Each number is 500 + 25 x the weight over its row's rms, rounded and kept within 0 to 999. Layers, rows and columns count from 0. Numbers have three digits each. The size before them is the row's rms in percent of the matrix's.

# layer 2 MLP up, 256x64, rms 0.232, rows 117-166, columns 0-63
110:528499497518549475494497497507534499543521506507407548511513514482488515532484511521499480473522483482511508503450520493516532496509535475507470463532518507463526500522509476514486501470468520
116:494474490483499505514532482551485516468500540520523514523535454476485537533519522465498470492474487514526521487475525513538514506484484481519506514485477520521459464543494512515486466440535480
105:507481493508552502524513466516464547476503518474563482447528489501549455514484515508489502501477484522501539450456514519485481508514470498481517492468508505481465500510534508499542491503498487
107:550524555488476485511504525512510511490503468544465505507470460483513517477521500449515516528498474520504512483523468496511494499517506533485534495503498481473502449442547516487455491470513520
093:500492531481468477546461521500522514530527454518471459514512480487489562479505488504494525491498516550491525488516517495493537493500464535490539498531472500451512484520504494484464522477459479
110:545478519504502520487513496513482500471496511516499513493490460540539494465462446500524532567476521572477502513519492505481496485496510482487494494523519499506490519477546454518520465533513500
041:490496524526454517498482437504508500522474471526512501499500488484481456465504523474477521495511487503482548505486494536497528486482506506543461508480468447483524501479517518455431491516515500
037:507516506547506518490498485547528508525479499528531566521465464476477480511525508503515500504515472480481512481481473517581500510529512490523484515478481493501512484523541509479462518536485537
110:492482536510501478538465492490445523507474481466498508545508475475521451507548455462491501506504482553508509494554509523514533475516475517503497483463504481508516517494540482505500455498488508
127:514439482519490442484497533529508482506514509534500496476504493464546505482512494459453467482535484510455494536543531495493482466479539498486478490517525476482535495492518507521473512515475520
100:550486497513491483511513539478527511487486476514491545510463513468504518533522483519536529487515487534540505485534512526500454510516441491500486490479497517527492445473495494486435502489469514
088:505509474521522536475511469485515499528492504510470495448505498525462484509499476492500546460479536516489515497519489513533470474487529447485518551511523522489491507515483575476520529529524495
111:506472481478491524529551452511516522524528503518491497460487503464491541454468496532528505486544514525469493487481545484504460567523494503523511505511501474534523479481517478516489520478507508
094:526517528507553519440494488524501507479492487508501515539509480547493534453483468497453513518497505529491542501510465478541499490477533512491504462512522533493510520502450504496473492493456475
114:484480538486513515485476501491494525521526473474515520480482484496513462495488493475574477526523471491475484458530504543512481528488511464497538502586483505496476506482521478498491482527522496
099:512494531495508544484507495547518464486470499531498485528497485486510485491526507485476543518509469557452505462447503477520505465494534474492508493507489535533474462499489481513514480474542541
063:503469506524515476512509527520532496538490470506466504453515500516525508544469526513517450416471479502507493516482481502506540491502477468535500480548526463496490527520500513476529492507504512
084:507450509510514472472485465526538491492522480489459507482475495501452515543493493494454516536479469489478495492560486534474482533475490483498520435503481496484526489502512499455465481502496501
128:527490529509491501480489542510501471516525510492420539500507496471475511525528500500442451501545462507452510524472479503516524488524544466490496492504511522494499522512519497473507508458490511
102:485524520518476534505511486508447527422496495520572498502485477538514528475472532518481477485496495512528515462519479475498493495482481495515511520514510466490507519514523549538487471482509523
114:549488527526455529509525480491474506489542499522473507504499499462534481509530495496509543513516537493459489551512467523479486519505504468483550522522510498463455517500509470538514493472508537
101:539497516551532486493494499541500529538477438508492548505519536511510525472515524482505519490517510530503493478510496439569487491497485483486491478471497471508512504523525482521489512547501518
041:492510493510487553517499528510525544484456457513543533544476463480564486447498501499487507505474486506498517464509528494482485525514477507440519531511501483484488504506500507495519467465508498
101:501484516470496519525498522533489488487507430546542530524461509521490475477492525472490462504533556468509488507510500505494516468519494529508494484524494488513474481533463505556473495531508470
092:471468516510493567488544521464483509483474531481516507496567491512519488513507489504512498494468534448526525533487503501519505498544526500482498522489485474469500503446510482517468496451519490
097:516527473496509521497555468520487508449471491505518485508489489499535477458512505475510499525567500551481516477506470537501492495461453509512517505523511505505504499488538517524540514485462547
134:545526503504557493548486528496450508511515519513507534535506479503489495492466533514472487505464481468445538471493503494530555483456487503531509462508525515503508508501520531503508506465499503
086:545432508508506449533469504481537488494477515492469534526507472513480496485532491503479503529463511493503483495493480518506528504470482516504520559471500509533495456460481526518533481530474495
117:487472515516508490493508509504429462539477476510542534505483442525483526501516491476452508459511483487482490551523490517498466465505500502513486495516528505518482482525495561509498501527465488
072:489540515532452530531550504506492505523500465472528516506500507471506487466519503510521506477497498512449480447497512466497492504532514514508510550518513501503502552528491497553486533457495537
115:520519478505569526532506527520486478540500487510499469523517458528476559469475527456462485508564519509474486514500521512499503494485478543531465506488499492483504482512505471513509500473512519
096:516477478544463514466484534475444468517498471497529470501498468462494515554518489519484472509465508481507527527495515557521507480508499502495492459534528496469547500487493526501537499503516484
113:503479551477470526494500482511477536456476492521561529494500529529490550486521505512513489518503479507497512477493516494524489519466522502482494510465486555504489471503527530469475444468537523
113:486496483527537502512510493490489517524507500537506509500513499505522452472481533484495480501502542537533545503491495463564476524502525492519478475515562480508525485462521501486521468516560473
111:504484511494505522500517532502508474479476485511528509545463506522494525507523492510494481477536458513477448461527507530509440500495453539528465519508510557520495490453520497503494460512526505
101:490513500570520550524500519511501511461501560506514510544433491497501449472494492515463496510523462476510505459514503498505538515519467523521504471502496480487485492510483542523506501513484513
125:475515498462482503519488539494540526496509554505489511500511491455456515454517501480489509494492469537493505499536519452505485503486500544500473505547498489433476485470517468507504510488450512
105:477507500466566453473520511507492500538503484549487513489489505540493455513515502518474475483517517492523497530492492525506485496505457494505458471534529458575488474493510486514501525508478510
095:525506485539435502509525471521480530530487483504514526487499502479514521461498512500493485517502502472482511522476494474436491477552553549533530492497511490494546474504515496529467511485471511
098:502496470464571473478532460529470507489498452504493462527487464505512507497471493515473445512548499539496512524530463487508516515480501519534485498470489493474519516487538483517514510467504511
096:453541487510514506514512529501467481529506515536528496512466500493495519537507493543526478505523488483560507526469487485496538537493465504564483497494482493532469498476479516502513548485483541
114:434498541478510537449507514488480514488513470495510534464522501492503446532511521495539487494492479478451461492520533489529514508529499467528516497553529481509510503472514502494502492526533512
084:514491521480491499505483493541503525481472477546536498514462537496497513471523503487527540496493465517512507484452544489503525518471481545507503475459501560474506466497523544526477492459504509
060:472458502479532506509483504468489510518507534503519474465547519490449449480507512530492519526536548492503472490476498504479480423494519497542485507488532474507526520515495475522475505499503523
100:470486484508468461502480494500476496577492532527527521479538476506527498482503469507459529506493491481504462520489480522532471490490504495477513463539538520433523488475501488480485486534510489
098:495493477519530489506505471476507497558548507519457482553509513498486546479529472491494558482449488521509479512511530527485486524496508508496456499536455516501500517486510476496485509457536488
082:543507494506533505509495492543528508457457549494475473504478468504507519506523523539520515520463527453500477497510500521491499518471554479489498527509523507455522478448482494495499549483488475
079:476547487451485582526494481496473493484524489506503511522519502505484536496473521495501576487524522501473531494487481515496457476532485515509520526488506478514467485501511476473524492459493480
134:496457479504514531506534517512491513511522512497478518489517467533475473489495514543486497532503505522492557498502511500533551498500441527528457467497529490467536521532489507464507501505518442
104:499541498524534482534481476526479543470505518502553455530486483507498493484468456500491483483463462535479525496533485495553513486491453510498518501514502455477539482511510507496470496469522516
# layer 2 MLP down (transposed), 256x64, rms 0.206, rows 117-166, columns 0-63
120:512476485498501532545524464511531480510468498488517465542514474482466482536460447483508494489545520526517498498526501507485473502471497457491466465492444505529523477508479473481494515542503493
115:509547481550518521460490516497525534523536477479512501528497473476497485550491458503544526505502471501515489507507479518526429452511493470477494505485496520553515491522481503524476495515500515
097:426512519494479456487487497513551501479494456529436514516499480495500502505545480510509479516534505494510508512492483487466539491543506500493472481478518483506465528536513491516485511553525483
088:479511508508490518452497536476511535515491509471477449471489532501557508524481478514491478499507493528510507529484510488525549501492533542561457517479488482497494484531511468453523497470483510
099:472491466465482518481470518471532521488460496471510469440486536518515502548529485540499485498524485497494526488506498478502515479459519515547493492532522455522488493546486476503486520476511541
105:515517484495519484493513546484512435511502555561465472523530511520521486490486476539493496510493512494534508482498485522521570515516507473509461530508522506542498481494492495537518474519517484
039:497498522537527495506551518480503542502552517508508475565486457482504507529492535467476493498460488521501505515485447495482510542512464500486498485531501519518494538536506497536522512482539496
049:486509528479510498475489528447492541531498452503497490500467490511545479506510506505484491475478483526509528515524505491483519519514506501591544494479508508476447533469488490493509530534502527
108:496538484491516472502485507474566499502478560487497509472471477467491464497462499518513481501520471463481501513481523550533521511540504488522511514464510529518491475517505477467522496496562487
124:493461499486494496515517495514512517476499504488515483534478520522507534549471534485489489497523495482490439516544533471469503495458493492496427534490514523463509513490513467537483504475448508
102:522455477508499490487511520495518483516517466496522466494484509506497556503496456497510523590499517504483512473458451495497495450521520498529497498509526462542512493508528508528501519458499495
092:463501532522464482488517465519452536440487542495501503532510481525493505479512529486504510488548484469497506499539525504458510479495484514523530539510469496491483491485497493556489535474541485
115:510476566495516456495478454482543478495488482510486486493510498465521483494497563514499505539477521488494530478496557454503486485477494477477470536542487482508495477499530501535507485515492469
096:497541561514552475485499485523531506511524493495485550538489475497474543467517493507507518486498508469484502499492492445500527533488491513503515510472521521485489572496495477554496499505473511
102:468479549486535485457491468478506475518526518496511520454457525521493544463484499526476489526499540504504483498498523517455549539522500483503473491548485512515474502459513488524486473492489481
100:489453499506495498510472503494524486528511440450492481485514501487511524474511471501473499548512502472528487506487547510520532482499463474500551496504484535501513515514576500529527525539496503
070:509466521494489471514480494507498502512531486500470488514517501460500480496424511490535489453504530520492526482440495491511477511490539442519497512532484486497480539439511472484507485472480488
086:474517475500534540514523451520484548498569503474474464505498516521490511517494489535492500522433492480504461485509464533513497525502485448489507490467500487512508502523494478508519514506450496
110:560512486503510476525493473525522477556470494471486488521538503467516482478478531563476501477539519519500539483515488506485499510512489473489489510509467484543503494490526427499480488518499483
084:506518476515508523493461519532536503532570501475514482505527517530508511477500475498529538523486478467522517494503450507474536496533504460503469497486500508501531469470520459506440510469498490
110:502516512480502483469441518490499460485500555543511476474500465486530499505481506524476498533517510449531472512482503518489537518536507523510465527476513451530509448490506470514514479520511471
104:521506452534511508501483468462515511544464446516469485488514474482529479503497507499534484452504524509496494482515536469531491493516526510510539499474499495544490479516510448501525543545518479
053:550526499515523469519479470498470521470527535519489481537492501512505493514491483508524481530553519537483548507486493533566503478489532487524498486506478547520481522467501468524470513513524477
097:543447503474500540502516525471480528502490505516512474490455482516485530500469482467480487529510528475493516531536483521496477530538491463480460497500521524550463515473492537525481495496522539
103:511437522477485480518449481482507520482512480516484466476460481504523538511515476471557462524512504491499509508485527509495498505537480457551547530519475486510510526501491490488547505498519478
104:478474513489509537526464477466478488516516506533504497496538471521542501496550465452514459494504517486515520492496486462535512528555468484493508487496457482520472481463472512479473501530478476
138:510462507476507502520512516510470549532527513505484539510531510521473475477482515540495495507462486472457533491471501462496520489507477540519506473524484431489527489498487543525501550474495489
095:534514518513498442506485518473543522525498515497494504466514455517477502511496474505492502517530559456549478521472487547509535516502499496471481505486536479496504492507481485529540453533529497
113:507469438520524475470516502469528482462472504470529514482492464506502540526502467516470491486524480495521510521494491496524461499481560498521481529500504522493456489512499485514560463510470474
071:496505549494468511485524473527512516528526488519474500484502494519511481479517511482560541514520540474513509451530490479468497501509570512515503517524522475520563463487529488511483507472489506
113:470521475580502474504489493474540501502469512515462500496500533551509470500502488498494521481517491529522455497529507525549533495497509525470485518450520496491506499458485501454529504491530511
096:512555475498501509446502484463549506496501543509504464466536512470504520464516482485508541533517485505465521500461503494467444474506504514509496499481483472467511519484476514511507497479525448
086:477545498492500517492446507513521505502533468486521498478448509526490479520487453517466533497531485519525502548477506504523528505480485436477460505444479498468528525523503481496502514514510504
110:483501525490509462488500477521539500499507483521504473462426514507495495480516470527518487486525487541516473511510471471554534472480493443491509504496530463527488501516509434476495504503497476
107:486500484536506491488507500509544517580494494494458479504533496537537534508506530494509542528507530520523496454501466516519517461520531491528472452496543495489502468474473498520503482502506513
094:528507509510479458493482523507559505545500515493508509517536482502503482503500497520473499486509545487549549502500478464513571529504510487488479476521489492500472499467512535486455524512545469
118:528518508483517515443505475513486512477530493492561470503494489473519514527527483507532543542484474517466526480477501484497476489496484499491526456544471493539502534525479507443511510527485521
110:515536519495507526465502500478547536490494556501540457493474510508492546489547517512548488494533492554482455483501493473489502491548494477494506493454462508528500504489494494516498513492488536
101:500528522515525502495471488495552526524505507535497511492494504503508487475490479484524508494502548492492471490461459466455510480566513491517472470472519483530506461538536490515496545548477479
099:482515526567475545487505471474475495514491525519533481459503524517530515483505478506509470533493493510512474473567499502523527534467538507500492490494533521493485485450458526467494518506503497
090:568526497539503481459494491493549544498485517476508512466497501504503507484525447512487569493486534532519503486501483479493513475495493456452499506502529481465481505513519509491451500516482492
116:433464504519532565476520505488485506491494497464528497478481520494498523526459471511482498530487524481511510527498492495478514521497490442486479483475490534506453548502505468517526524523523531
077:504535466474500500501484506495516467504548514489504492534527512528499477571501474527482506471515499513519480508493525532505518504478501459493442529487487511497554540501512488501566514537511480
082:472513478507542487517497468482484530458441526459523482484495475523513487478528517532499532488572481505497523509515482496532483521483480473471562521493499503480507471500471466520519484494478508
102:514454484475478499560508503532494459525511496485500446470462488504533492462521491506490506514504483448563497491476505535451483491516487474510473499492494479501504520480515487524462508537463495
100:505489512527527487483497493494559558471506485507524450452527485483526527519477493505565480501492487519482535500482544487522501492525509483504486500496527479554479467540485483524504479474510505
086:484530531473477526536480481514490507475505527509498509491464541487459499499483478471522497477493493476460487497515504506467444531496602513515501538469507486491474502500465500505518510485482491
084:474514515531525503496473534537520516479547498487505516532467486516485515455546496499478512473484475436510539521477523452501529523495501524526474537471509477522497487489485473493500527498456529
121:535525515525461535494515477473488518480448496522499551494549510525476499468510492487514493524487512483435493518489538479489503482532460505482521510516523484479530503460489526510461506494532458
105:471508515526493529504537518480510475485532515525510495496464494474562471515535476477557504494477507478469505520540502513508490500548534489500473539495478518481523480473514470485443504461499523